config = dict(
    num_hidden_layers=20,
    hidden_size=256,
    norm='rmsnorm',
    learning_rate=0.00701,
    weight_decay=0.047,
    warmup_steps=200,
)
Each number is 50 + 15 x the weight over the matrix's rms, rounded and kept within 0 to 99. Layers, rows and columns count from 0.

# down: layer 2 MLP down (transposed), 704x256, rms 0.16, rows 522-530, columns 0-255
# gate: layer 2 MLP gate, 704x256, rms 0.175, rows 523-531, columns 0-255
# up: layer 2 MLP up, 704x256, rms 0.176, rows 523-531, columns 0-255
down522:66 43 40 39 43 80 22 49 60 58 48 67 58 40 61 64 42 32 34 75 43 39 47 70 36 38 56 62 52 47 46 46 61 40 25 53 50 43 63 47 46 64 50 54 50 54 73 75 55 29 34 60 52 49 32 78 31 36 64 62 42 73 29 34 30 47 49 55 56 55 53 63 68 48 62 80 50 39 35 37 23 60 49 37 40 47 48 43 77 38 45 64 69 35 61 51 57 44 50 57 38 34 58 46 77 58 39 64 35 55 62 70 35 91 62 11 55 46 45 67 39 40 55 49 43 52 58 36 63 33 54 40 67 52 46 58 63 62 36 39 38 53 74 39 31 54 45 18 30 65 70 75 65 56 49 31 50 28 16 44 32 26 62 80 75 77 63 33 73 39 60 52 44 57 69 44 58 40 44 36 55 63 59 52 42 21 50 65 05 84 88 42 61 31 63 56 32 42 69 45 25 70 30 45 40 31 36 65 58 42 39 27 43 55 52 55 59 34 50 47 50 48 71 54 73 44 60 42 95 20 52 73 70 51 60 31 48 62 47 49 47 49 27 50 56 75 32 83 48 63 49 20 69 74 59 66
gate523:52 36 46 81 52 29 57 71 54 67 61 63 48 31 65 52 64 45 43 31 41 31 39 57 67 45 30 38 65 46 39 79 60 25 36 55 75 50 56 79 29 48 44 26 70 65 49 37 75 35 72 49 44 82 39 66 54 59 45 61 63 33 45 51 73 22 60 37 29 34 63 34 40 54 29 61 53 74 38 59 57 48 54 63 52 51 55 50 28 57 62 70 51 58 54 57 53 40 62 71 34 53 51 42 69 22 53 54 59 63 88 65 43 72 64 53 51 55 72 51 20 76 43 89 30 29 50 54 58 45 41 55 34 46 52 67 29 20 41 91 46 70 53 33 51 65 70 63 46 35 34 49 77 54 56 47 52 48 30 43 60 42 54 64 41 40 79 42 53 51 21 34 30 40 47 44 58 15 25 52 37 74 23 62 16 30 43 54 58 33 50 50 36 55 47 63 42 62 31 42 42 77 62 63 47 58 10 51 71 38 72 06 50 52 42 41 80 16 55 49 45 48 34 39 55 43 63 56 34 41 50 40 43 58 29 46 39 34 44 17 63 14 45 82 80 61 66 55 69 49 63 55 46 80 63 52
up523:40 37 59 57 55 58 34 53 34 59 61 45 32 38 64 59 76 62 50 50 40 39 64 54 74 45 19 20 69 46 57 74 58 46 51 64 83 49 54 49 26 39 67 38 71 41 28 50 71 37 45 47 66 60 52 36 59 91 54 47 47 38 41 61 49 56 48 18 74 47 61 60 53 59 37 58 63 75 41 58 50 62 59 55 63 56 39 73 48 72 28 50 73 55 61 67 74 42 69 90 63 43 36 54 65 39 38 54 73 25 63 59 33 48 54 44 51 66 58 53 39 46 19 55 46 05 58 30 76 40 35 28 37 59 38 47 53 35 86 91 58 81 22 52 40 54 38 57 65 56 53 23 49 37 74 33 73 59 37 46 39 29 41 55 35 41 48 38 60 48 33 54 25 52 38 38 52 55 41 41 43 35 40 77 30 40 55 48 36 49 85 40 51 63 53 86 36 40 41 24 65 51 42 43 40 57 41 67 32 47 38 52 69 47 43 46 49 44 37 35 29 44 29 32 78 55 56 51 27 53 45 53 22 69 61 54 38 18 42 30 75 66 73 50 59 66 77 40 56 72 47 78 44 72 81 37
down523:56 46 18 46 29 32 52 75 58 47 20 77 75 51 18 35 48 62 46 50 31 52 58 69 68 32 45 58 45 53 35 38 58 44 36 70 46 50 26 40 54 70 59 57 49 39 40 35 57 77 18 67 60 36 28 88 59 57 76 75 47 26 54 16 50 82 36 63 48 69 21 29 39 44 59 75 71 53 49 48 52 40 46 44 55 34 62 52 25 44 67 48 41 27 49 70 50 24 59 44 56 51 37 82 38 38 60 68 55 68 60 67 49 53 55 51 43 42 52 35 49 62 45 72 86 67 63 65 60 51 37 70 67 45 43 59 70 51 44 41 49 49 46 52 37 34 61 32 48 29 38 76 74 50 44 65 36 50 51 64 57 39 42 57 56 20 59 38 58 70 73 45 50 51 27 58 59 72 65 37 57 76 51 52 48 74 65 30 55 47 49 63 49 28 55 45 75 68 31 31 70 48 47 37 34 64 18 66 57 44 47 59 58 44 51 64 22 58 72 49 92 67 72 48 61 35 76 48 49 58 71 28 59 54 57 68 45 52 47 59 84 48 51 39 57 34 49 34 45 39 35 43 68 49 50 60
gate524:70 29 70 43 48 57 42 55 24 35 25 42 44 49 36 53 47 73 54 55 55 56 47 36 38 67 53 76 33 77 55 34 73 35 55 57 64 62 49 63 54 47 54 36 57 80 50 61 61 50 69 48 42 35 38 36 56 57 61 56 63 50 56 34 54 52 48 34 60 51 59 34 43 62 56 43 42 54 63 61 50 38 60 62 31 62 64 22 42 49 54 53 63 52 41 06 35 68 59 64 40 55 59 32 45 55 55 35 50 57 50 35 25 52 78 48 33 41 65 71 39 32 73 37 73 36 55 58 58 61 40 43 47 46 44 58 38 44 56 40 48 49 33 46 31 50 43 53 63 40 55 44 33 67 25 91 54 22 63 83 31 13 33 52 66 65 45 37 38 59 66 38 27 57 40 55 21 31 55 49 44 64 70 71 54 60 40 33 32 32 55 53 48 38 64 41 47 32 24 50 45 40 09 73 63 36 47 39 77 59 62 60 44 39 73 86 33 28 49 63 39 55 77 58 49 32 38 50 49 33 57 61 67 46 63 54 45 43 40 25 40 48 45 34 54 62 72 50 45 24 71 00 41 59 47 25
up524:59 59 31 57 27 48 41 39 44 65 50 75 69 46 75 46 41 79 56 60 46 25 55 53 54 37 33 36 66 21 40 69 46 48 46 45 63 74 58 79 74 35 56 36 47 43 45 34 59 35 43 76 66 55 73 66 32 28 43 53 33 46 26 51 49 61 33 51 22 61 49 55 53 14 55 50 71 92 08 33 46 57 56 45 52 47 56 55 36 30 55 36 35 43 61 38 59 38 43 50 28 61 55 44 74 38 55 61 22 58 21 53 49 39 58 48 71 48 59 47 44 50 51 73 48 57 35 55 54 71 50 67 36 44 44 77 37 41 56 41 69 41 33 57 83 20 29 50 68 53 24 44 59 55 67 27 56 45 50 53 41 28 44 52 57 27 42 82 40 35 48 39 59 47 54 54 54 40 43 58 52 33 68 43 40 41 38 39 65 61 48 52 48 64 65 31 37 74 54 51 56 61 63 51 17 47 28 48 55 55 42 40 36 46 07 33 46 49 52 59 60 35 41 65 64 52 56 39 42 31 70 46 37 43 58 63 41 67 49 82 46 78 37 37 59 58 41 39 46 21 78 51 57 36 67 72
down524:62 49 42 52 48 45 67 64 58 57 62 56 57 74 40 56 82 30 54 45 51 14 60 59 44 63 40 89 46 38 35 63 62 68 32 61 58 33 53 54 47 60 64 55 60 31 24 36 35 38 44 54 39 43 52 74 46 37 67 39 54 44 51 62 56 44 22 30 24 60 37 68 40 21 44 47 65 57 63 73 42 91 29 61 49 31 53 56 56 50 36 58 60 43 61 48 58 67 20 53 51 58 32 31 37 52 26 74 37 70 74 55 57 29 60 39 39 70 54 62 25 42 55 64 51 39 37 34 21 57 40 56 53 41 70 30 48 48 81 75 41 46 34 60 56 54 40 56 56 40 58 61 32 10 76 59 48 69 59 55 32 26 43 42 27 48 43 75 36 70 56 68 38 36 52 57 63 47 55 62 58 64 58 26 53 49 65 30 71 48 58 69 56 52 53 64 57 58 34 66 33 54 58 46 24 54 48 35 43 51 33 26 27 46 53 52 22 55 32 72 81 36 60 71 59 69 53 38 41 49 55 32 77 35 40 39 55 15 43 30 36 61 56 81 38 48 47 22 46 70 62 63 51 46 20 45
gate525:58 54 67 58 51 42 41 26 44 61 52 28 64 27 53 42 51 34 21 28 60 36 47 66 24 35 44 26 66 44 47 65 51 51 33 59 48 47 43 55 45 49 79 33 58 55 50 44 32 42 58 69 76 30 57 68 27 52 29 60 47 63 80 26 41 59 53 50 42 34 41 34 56 57 57 58 66 45 38 45 51 32 41 50 58 30 72 50 30 66 50 72 52 49 50 55 64 42 55 55 70 44 69 64 57 42 44 52 99 65 48 62 42 43 64 65 46 49 73 43 57 53 72 43 49 42 70 31 47 40 40 33 47 61 46 45 63 12 46 57 24 49 59 51 65 37 40 69 55 67 11 45 36 52 62 53 57 51 47 27 45 58 60 49 63 61 62 63 36 53 46 65 29 50 42 62 66 42 75 62 25 38 71 56 55 48 64 40 50 63 43 26 24 09 54 51 46 65 59 54 57 35 38 67 71 33 25 63 50 39 39 47 38 52 49 61 67 77 30 57 69 36 57 61 53 18 51 59 77 51 56 64 55 36 57 38 64 47 20 30 22 37 42 24 49 50 34 59 45 68 42 60 37 28 47 50
up525:50 55 58 37 54 44 45 24 40 56 55 41 68 32 53 64 43 49 37 15 67 34 58 66 37 46 58 32 58 46 44 69 66 45 24 63 56 42 32 44 46 53 63 43 52 46 39 46 44 45 54 54 52 20 56 56 38 56 18 44 44 61 93 34 35 42 58 49 47 50 59 45 44 77 61 57 51 59 33 50 57 40 24 68 40 55 69 68 39 57 56 35 57 58 29 50 37 46 49 52 70 31 73 47 58 20 49 40 86 64 41 55 35 63 45 46 39 40 61 51 56 43 71 65 63 41 52 29 61 47 41 47 52 46 37 47 70 55 43 53 33 59 56 44 68 46 60 69 66 59 23 49 35 49 63 52 47 41 46 48 38 36 47 34 53 63 71 59 28 43 34 55 34 55 48 51 65 39 92 52 41 51 59 63 75 26 74 39 56 56 41 28 16 08 59 45 60 70 62 65 61 24 55 60 71 60 53 49 36 44 45 57 33 53 35 38 70 90 46 52 49 34 49 67 60 30 60 49 63 49 79 75 48 39 42 38 43 60 38 58 24 21 43 59 53 45 13 85 38 76 45 48 45 47 55 54
down525:59 52 77 29 40 35 51 16 48 41 29 45 56 39 62 55 17 47 30 68 46 51 56 63 38 51 29 33 78 29 33 71 42 40 60 78 49 54 50 49 50 29 98 60 39 38 70 47 33 58 41 62 62 42 58 56 44 47 30 62 53 71 61 47 50 39 71 41 58 61 61 49 41 47 60 56 70 51 54 55 66 42 42 53 66 33 60 89 24 45 16 51 46 39 32 57 77 39 66 59 63 49 59 72 57 33 74 58 63 41 45 66 45 53 27 68 59 48 44 51 60 61 45 40 46 38 59 35 57 53 40 49 36 48 86 29 68 57 40 31 49 50 65 45 60 35 62 39 72 63 29 49 59 63 67 60 32 36 47 45 36 39 56 61 54 51 48 59 41 62 56 59 37 40 55 55 93 52 83 51 32 34 62 47 51 42 43 33 70 74 44 18 38 62 71 48 53 52 60 62 51 44 36 50 64 51 38 75 39 50 59 44 37 57 23 33 54 65 51 62 52 56 32 62 38 56 50 47 52 35 48 49 61 50 42 28 40 61 32 61 48 62 29 49 60 53 31 69 66 87 74 51 38 20 60 53
gate526:33 49 74 75 48 44 52 57 51 61 36 40 47 30 62 59 44 27 41 50 42 30 88 41 45 37 47 58 51 42 50 38 65 67 58 49 50 53 44 25 41 57 73 38 34 37 20 99 36 48 46 35 37 37 57 40 63 25 57 75 47 60 67 61 53 25 22 55 59 61 44 39 54 60 49 47 66 36 55 14 67 60 28 21 81 49 46 44 33 42 51 71 62 69 59 34 40 63 43 42 75 82 99 60 57 34 43 79 56 63 71 54 22 65 49 49 38 52 56 53 72 63 41 39 32 25 61 70 46 51 32 37 71 57 65 45 49 79 73 33 82 55 57 57 68 36 72 48 80 53 11 48 32 37 34 49 64 48 35 28 31 54 54 74 68 63 30 33 59 60 51 44 54 64 34 71 29 52 37 48 65 46 61 77 49 50 78 73 47 57 49 55 66 75 35 36 76 39 14 42 40 41 53 28 45 71 50 78 31 37 61 52 45 54 45 58 42 46 69 64 46 34 47 56 55 48 57 59 47 61 73 42 35 47 35 75 29 75 47 70 45 43 49 40 40 48 57 58 54 56 32 42 59 52 52 46
up526:56 49 49 46 38 42 43 60 52 38 52 58 67 39 42 47 60 23 35 52 22 27 47 60 57 36 52 63 72 81 93 23 53 62 74 89 47 43 58 38 58 59 53 72 49 41 73 50 65 29 52 67 91 51 44 51 72 24 41 45 48 49 60 29 52 47 15 56 38 58 21 36 58 62 63 52 48 43 73 48 38 36 47 57 67 51 46 40 38 43 39 58 66 59 47 75 61 27 26 23 48 43 52 58 83 38 45 60 58 40 55 80 51 48 59 55 37 46 41 37 56 41 47 39 47 18 39 68 35 47 70 68 38 52 56 33 16 31 52 61 73 64 52 47 67 43 27 83 48 56 47 80 30 27 43 49 66 80 34 15 43 76 38 47 32 64 05 60 57 38 69 86 39 17 33 39 44 10 45 54 33 60 51 50 51 23 42 61 40 54 58 59 80 59 40 50 42 53 54 41 56 30 55 41 51 52 58 20 42 16 47 55 70 33 41 50 61 45 70 80 45 47 50 77 41 19 63 55 67 62 41 53 42 50 47 56 58 44 50 29 43 28 39 48 41 46 31 41 68 23 56 65 32 49 42 61
down526:43 72 64 36 67 66 68 53 52 36 37 44 77 27 56 38 26 24 42 48 38 43 27 65 37 61 43 79 60 46 69 35 43 49 52 58 22 53 39 26 40 50 59 40 49 30 61 66 55 47 63 52 78 38 25 45 70 44 36 35 55 25 50 61 46 42 54 81 22 32 59 56 65 50 66 41 67 44 64 71 47 72 60 59 49 60 58 50 41 51 31 78 47 52 53 61 59 45 26 13 55 85 79 31 41 37 56 44 65 42 73 49 53 59 61 45 41 52 57 50 65 60 35 70 60 37 39 66 64 51 38 77 57 51 43 28 39 46 28 48 67 56 55 44 68 74 44 66 59 46 29 44 37 51 76 36 56 45 43 51 39 47 59 42 54 46 30 34 61 72 53 46 62 47 33 57 68 46 35 46 54 53 57 79 68 56 47 58 44 61 43 74 66 38 55 65 24 47 47 36 75 11 47 60 41 26 70 22 31 41 79 57 53 46 30 37 51 63 43 58 95 60 41 37 65 39 52 56 47 31 33 76 23 36 39 44 45 42 42 40 56 42 61 50 32 44 47 39 58 49 81 32 49 54 45 07
gate527:60 45 31 30 76 70 21 61 65 53 41 35 67 36 88 36 27 56 49 31 28 44 66 70 32 53 56 58 56 73 57 40 68 32 81 58 32 69 35 43 48 50 62 39 52 33 63 61 31 57 61 47 49 53 57 17 62 50 56 40 48 49 52 32 50 41 52 29 48 54 48 85 67 71 29 38 45 30 49 45 63 36 12 56 51 47 55 38 65 52 61 55 65 53 32 46 44 15 81 56 36 50 62 73 53 39 15 68 75 37 42 53 22 69 53 60 65 53 57 38 34 46 28 35 25 29 51 45 51 53 54 55 37 37 68 37 61 50 57 33 55 46 57 64 45 42 42 66 42 51 48 69 32 55 58 63 34 56 25 53 56 45 69 44 52 44 41 48 45 34 47 68 36 51 29 44 25 54 64 58 41 61 48 65 62 50 51 66 26 48 49 52 53 45 43 78 44 37 58 54 51 61 54 50 65 40 38 22 62 46 45 61 40 67 38 41 77 33 68 58 24 60 50 57 45 40 42 60 53 62 51 62 57 43 30 66 32 45 59 54 52 47 68 52 39 33 52 44 35 39 58 54 69 65 48 52
up527:41 44 45 58 14 31 44 42 38 76 49 60 33 53 52 53 35 82 48 62 31 57 49 40 60 63 26 53 42 48 56 41 46 61 74 40 54 28 65 42 64 46 45 54 56 64 46 61 46 54 56 64 23 73 31 61 58 43 65 31 49 66 47 58 51 25 55 46 65 54 44 38 52 47 71 59 40 43 57 66 13 60 40 59 43 51 57 48 46 61 41 41 59 72 29 64 63 63 49 68 82 36 53 34 45 23 65 47 36 57 62 34 29 58 53 43 32 43 71 67 58 42 47 50 53 65 37 78 20 46 52 51 73 41 40 44 38 35 59 43 47 67 70 49 81 45 36 15 56 51 52 37 54 26 33 31 57 56 57 49 30 31 41 52 45 42 55 52 56 65 49 15 43 24 40 63 59 35 37 30 57 53 46 30 36 68 54 50 30 47 30 38 44 76 46 29 39 50 58 63 62 32 20 44 61 31 37 57 53 23 56 78 39 55 60 62 59 58 57 61 60 48 58 39 79 42 67 42 59 30 66 72 38 49 50 33 62 51 60 37 42 47 51 23 49 71 60 28 38 43 54 34 58 42 63 82
down527:33 22 61 57 45 62 49 38 69 48 38 47 45 19 45 47 65 48 65 56 28 69 53 77 28 51 54 50 43 31 49 34 63 52 71 31 61 23 46 57 56 31 74 65 80 54 37 61 38 57 37 48 26 67 44 47 53 52 55 46 49 79 14 58 26 51 57 50 63 35 63 71 49 92 30 79 60 47 51 14 34 36 49 65 39 55 54 39 55 76 31 43 66 59 41 54 39 73 53 41 45 50 69 53 64 44 33 34 52 25 41 52 51 59 55 66 46 83 53 61 43 52 55 51 68 44 32 39 54 54 23 58 60 67 50 58 79 36 52 34 53 58 48 73 91 50 47 20 38 38 46 33 66 69 47 62 67 48 47 46 22 68 47 57 21 49 20 51 55 43 42 54 56 50 62 31 69 47 45 45 47 60 47 31 50 68 35 60 77 44 42 35 71 70 57 60 67 71 78 32 64 38 40 47 45 49 43 68 65 17 45 60 48 56 37 49 52 35 33 39 37 67 41 37 48 41 53 65 27 34 41 36 60 63 33 08 57 48 54 55 43 42 56 43 43 79 59 40 35 48 43 37 31 79 48 59
gate528:59 68 69 43 59 68 45 45 69 49 60 34 52 63 44 52 45 82 61 52 36 57 75 70 70 57 81 48 60 66 39 34 40 25 45 48 56 95 66 36 55 44 27 39 63 51 47 43 74 25 33 44 26 69 60 44 55 31 36 55 64 46 55 42 34 72 75 55 06 74 28 58 23 61 60 47 50 53 48 29 88 62 84 40 55 53 46 48 43 35 56 48 42 81 36 55 44 38 78 57 55 63 73 34 41 71 24 51 65 70 67 29 66 70 29 34 53 58 44 60 45 33 30 35 29 75 22 28 51 51 45 52 66 49 31 71 57 56 33 43 67 33 29 28 38 61 18 46 57 43 45 49 64 68 64 60 53 54 64 74 56 44 33 44 64 36 66 46 24 47 55 33 58 52 61 41 57 29 45 54 50 45 76 52 55 59 54 39 47 64 46 57 68 77 51 80 77 48 73 54 42 58 36 18 60 40 33 70 33 66 41 81 44 53 26 37 54 43 27 45 54 65 47 28 53 49 57 25 53 42 59 56 47 36 38 31 54 44 32 52 45 55 45 56 37 52 48 67 60 44 51 70 54 47 62 55
up528:63 53 39 47 73 59 59 58 55 30 44 42 39 57 27 61 37 69 57 55 53 39 55 64 41 34 68 55 59 39 37 30 44 10 57 55 40 69 51 26 56 56 43 63 57 65 53 31 44 31 36 55 32 58 32 38 60 25 44 38 53 54 47 57 54 59 70 33 26 56 18 49 73 72 61 52 40 37 50 13 99 46 75 50 56 60 65 47 32 32 46 46 37 76 32 56 51 33 62 72 51 38 70 56 66 58 42 68 45 61 65 37 55 65 11 49 59 52 26 50 52 52 24 45 48 81 38 43 92 77 36 40 61 61 39 74 43 23 46 34 74 31 39 46 34 55 30 71 86 53 34 46 91 44 43 46 55 57 50 60 52 34 29 52 67 34 56 40 20 65 52 39 57 55 44 55 67 29 44 36 60 79 53 76 51 58 69 42 69 70 45 57 46 68 86 70 83 61 55 37 47 55 24 22 55 41 41 66 33 37 42 78 50 49 45 30 49 59 41 40 47 72 42 41 64 34 49 44 57 60 34 54 45 40 37 32 40 51 69 44 49 33 40 69 40 44 42 72 73 30 59 81 57 40 48 76
down528:62 71 56 41 60 66 43 46 61 37 55 54 47 44 51 35 48 83 83 04 53 50 64 25 67 39 79 72 69 43 72 52 70 50 33 61 51 38 50 46 49 66 08 78 79 50 58 19 41 65 50 34 36 36 53 53 54 56 51 95 33 49 59 61 52 61 61 50 12 54 50 63 64 56 36 56 59 54 47 62 47 62 46 46 42 84 47 67 34 52 42 39 66 53 62 40 59 58 71 60 35 49 67 34 58 92 51 46 64 74 51 57 73 21 34 25 45 56 54 41 78 55 56 37 44 44 81 59 76 51 43 43 58 76 43 77 54 37 48 58 56 28 44 52 51 41 56 50 39 24 76 49 59 46 52 65 49 33 55 49 35 20 37 35 78 34 48 68 52 40 65 44 55 55 37 35 73 39 64 49 68 68 66 69 53 50 70 44 43 32 43 43 55 58 65 65 55 37 65 46 43 41 59 09 22 33 47 61 69 58 65 56 51 46 59 54 38 51 66 55 81 54 60 45 42 48 92 44 45 41 50 69 40 57 32 56 47 68 53 47 44 66 36 56 50 49 78 40 78 17 61 54 64 73 72 53
gate529:46 64 55 40 39 61 40 39 83 55 53 39 38 91 68 35 57 59 37 47 23 49 57 55 71 51 52 44 68 58 56 64 76 34 63 52 51 49 58 63 39 55 46 57 50 47 70 45 71 65 63 53 47 51 37 67 49 21 68 53 56 54 56 49 33 67 54 47 61 46 54 80 62 50 66 58 66 63 61 00 61 55 70 32 65 65 52 34 87 48 43 25 10 55 45 67 53 44 55 49 65 53 38 12 55 68 40 37 21 67 40 54 16 54 37 45 32 40 55 60 71 44 34 31 69 72 35 50 42 48 49 84 28 39 53 29 39 39 48 70 36 50 51 14 53 43 64 70 36 36 41 40 54 51 42 51 42 40 47 58 66 93 30 65 12 34 53 73 49 04 63 50 45 71 42 23 34 58 57 67 72 83 46 29 45 39 49 36 40 47 58 38 65 37 46 55 62 34 61 53 63 45 39 39 53 53 55 89 52 53 51 67 69 34 47 74 45 76 54 32 29 68 44 48 47 43 45 69 68 31 46 56 67 24 47 39 45 56 41 51 64 59 64 43 15 43 53 34 46 58 28 27 75 48 56 58
up529:38 48 43 62 45 25 62 40 51 59 63 57 48 88 68 42 43 41 40 61 46 61 61 47 54 49 39 23 50 51 56 75 31 22 37 66 97 63 61 54 69 41 52 48 49 45 39 57 37 41 44 35 61 40 46 51 49 42 47 30 35 45 31 82 32 44 37 33 45 37 52 44 77 43 55 61 52 49 48 38 76 51 59 58 74 53 53 65 53 21 72 33 36 31 40 40 41 78 62 43 14 55 65 40 49 31 19 46 54 54 67 52 63 64 33 28 57 61 59 39 27 63 41 63 79 75 73 64 57 74 68 62 46 53 60 52 40 57 34 31 33 42 58 31 36 32 32 49 41 43 60 15 85 76 48 44 33 42 36 44 52 70 36 15 46 61 45 75 68 28 27 36 62 55 57 51 64 65 41 62 62 79 44 56 40 62 38 40 64 53 30 25 61 60 67 30 63 34 53 59 50 57 21 71 61 76 57 82 55 71 44 73 46 53 38 81 45 49 16 40 34 41 53 65 38 45 73 33 43 47 42 46 40 45 37 29 28 57 28 34 74 48 34 71 46 49 45 71 44 44 44 61 47 51 45 53
down529:39 59 49 56 66 54 44 85 81 54 35 44 29 39 59 33 45 59 42 48 31 59 47 42 43 49 53 47 55 57 49 42 27 45 41 22 46 55 39 42 54 39 65 37 58 36 20 25 54 19 49 64 43 50 37 58 50 37 67 47 84 64 74 52 50 33 60 38 75 69 51 40 54 45 41 33 30 17 50 72 55 22 45 69 63 64 53 59 45 68 36 53 81 60 47 41 29 33 59 41 56 44 69 41 44 43 24 46 71 50 59 64 38 28 49 34 33 38 56 39 49 52 40 48 09 33 44 71 17 43 44 40 75 69 51 53 58 63 51 51 31 83 59 49 61 80 17 77 32 88 36 56 56 62 46 34 68 34 53 34 67 66 34 55 65 68 18 79 34 55 29 76 65 42 51 50 32 63 70 53 61 65 76 36 42 51 41 31 65 90 57 26 58 25 56 25 39 50 57 43 50 28 62 45 37 31 60 41 58 44 78 59 51 50 42 49 47 37 54 59 64 35 58 66 44 42 45 47 47 49 76 49 36 25 88 60 58 55 69 60 66 27 63 48 48 44 84 61 72 41 21 48 50 88 73 32
gate530:47 48 73 43 49 56 35 39 64 79 55 51 21 21 52 51 32 41 49 62 70 52 65 37 59 60 20 57 42 28 20 63 89 10 59 40 49 56 42 51 50 70 54 24 67 92 35 50 44 47 51 32 53 11 52 55 41 73 32 49 52 40 43 40 55 62 57 49 41 64 55 36 65 49 67 27 42 64 56 59 73 73 68 47 24 37 58 62 61 57 64 44 37 76 62 64 36 47 59 38 53 49 57 71 52 65 50 45 70 51 34 23 47 39 57 44 24 29 54 34 57 44 74 64 38 55 38 76 34 48 49 28 22 23 42 27 65 53 61 31 54 65 53 30 42 17 41 54 46 43 43 38 39 44 47 42 65 37 40 43 30 68 72 35 61 57 45 34 56 74 54 73 54 51 64 51 70 43 73 67 56 29 84 34 31 52 20 33 40 58 31 36 42 44 42 58 30 58 56 44 70 53 67 50 23 60 82 78 28 54 50 27 69 64 71 61 63 39 54 46 52 34 57 76 32 18 44 43 47 45 56 56 41 40 43 76 77 69 41 37 42 44 86 55 28 46 40 23 28 73 72 38 42 66 46 38
up530:55 47 40 38 50 62 41 42 78 66 61 51 75 34 23 73 31 46 61 32 36 75 47 66 34 30 52 39 54 63 68 38 73 64 60 38 22 20 14 65 60 38 37 85 70 37 56 55 38 37 62 40 33 69 52 37 34 75 57 66 69 44 46 38 51 37 26 61 59 50 41 70 43 39 22 54 53 39 66 61 45 47 66 60 38 47 68 45 46 77 56 75 44 30 65 50 68 52 47 48 77 49 26 37 69 52 64 33 71 34 50 56 55 76 38 49 72 29 60 67 53 65 44 51 62 43 73 65 49 25 19 54 69 51 43 73 24 58 56 58 40 63 67 65 25 54 27 40 58 33 52 53 27 25 77 37 47 66 70 62 56 54 56 66 36 50 47 47 33 59 85 40 26 24 46 51 59 46 60 59 55 23 34 42 54 56 55 71 52 54 58 45 48 25 33 72 40 61 35 45 10 47 58 46 77 68 41 48 77 56 19 52 37 65 39 47 37 73 55 50 25 63 53 52 79 56 41 55 56 75 48 37 39 66 55 72 61 32 52 61 40 39 19 47 67 53 33 51 99 10 41 59 48 40 52 70
down530:58 59 42 39 72 29 49 53 15 52 61 52 48 65 54 52 56 44 30 55 54 67 74 48 77 44 48 32 51 60 47 53 51 47 61 44 78 79 74 44 29 73 60 42 25 37 00 58 58 72 10 34 67 54 62 79 56 48 32 72 47 71 53 70 36 69 49 39 52 38 53 85 51 43 55 67 40 29 33 46 62 52 45 42 32 38 44 57 38 37 34 47 72 58 41 56 55 41 78 69 53 45 36 50 35 59 50 35 18 64 60 32 32 39 63 45 42 54 38 49 45 64 38 43 53 48 52 40 27 56 69 63 53 31 54 39 64 61 41 69 45 62 60 25 54 28 63 58 50 60 37 31 44 25 39 62 50 48 61 21 60 51 43 59 75 61 44 42 58 41 33 53 29 91 28 67 54 67 47 43 24 70 58 54 53 57 59 59 37 61 31 50 51 56 58 35 58 40 58 54 66 51 31 46 33 48 70 46 28 56 60 55 64 29 47 28 56 29 35 41 64 59 65 63 39 52 75 71 44 34 39 45 59 62 81 30 36 64 57 58 93 83 69 51 46 34 38 32 39 61 56 49 58 47 59 61
gate531:58 93 46 62 46 74 27 49 53 52 30 37 64 32 56 46 28 94 51 60 85 88 52 59 56 67 37 33 30 48 48 46 67 58 80 60 56 47 56 57 33 71 61 52 66 42 35 59 47 57 47 16 64 58 48 57 38 51 27 49 48 78 23 81 35 52 48 27 33 43 53 41 61 57 20 42 58 56 55 36 45 39 48 63 38 40 34 35 43 29 57 62 58 50 39 32 66 58 68 69 58 52 57 36 53 33 31 35 27 52 82 72 36 52 40 43 36 27 56 79 52 61 63 65 68 87 37 90 51 73 29 48 59 56 46 62 23 32 49 40 17 34 21 55 51 24 04 32 25 56 37 32 35 58 30 65 66 69 58 44 45 71 28 47 53 55 36 42 50 44 39 59 36 38 60 15 58 63 40 54 42 77 32 39 11 37 31 24 14 62 44 52 52 47 32 57 34 53 42 44 54 48 51 36 57 39 56 59 42 57 64 54 55 31 63 70 43 53 71 64 66 71 42 44 28 30 31 71 39 77 18 65 67 29 56 54 52 54 45 54 46 65 63 54 46 50 39 38 35 69 38 57 58 43 56 21
up531:52 16 55 55 43 49 53 38 14 19 70 57 49 40 35 70 42 47 38 59 21 66 48 37 60 55 38 38 65 65 59 54 54 48 23 36 63 52 55 56 39 25 28 61 33 59 45 41 27 52 63 56 34 48 42 29 32 67 57 45 54 36 56 23 51 52 62 43 37 55 41 51 66 31 56 37 32 48 36 63 41 25 39 55 48 59 32 77 46 61 50 45 58 46 31 48 49 42 76 56 73 57 72 29 57 27 56 31 45 55 32 29 66 58 42 68 71 56 46 20 62 42 80 24 59 39 62 42 39 38 72 65 57 47 62 48 27 59 47 47 42 39 62 31 52 81 51 60 30 56 61 69 60 44 87 49 22 34 19 51 21 44 83 37 27 59 55 63 61 67 52 44 49 45 27 76 39 33 81 33 79 52 58 62 73 53 62 47 37 47 68 57 73 76 44 35 55 64 83 61 82 36 21 76 73 46 44 48 50 54 37 54 29 45 66 34 67 53 44 35 49 43 51 41 38 73 74 55 40 55 82 56 64 42 50 36 38 52 72 52 62 82 55 60 42 48 40 49 22 59 60 54 65 41 48 67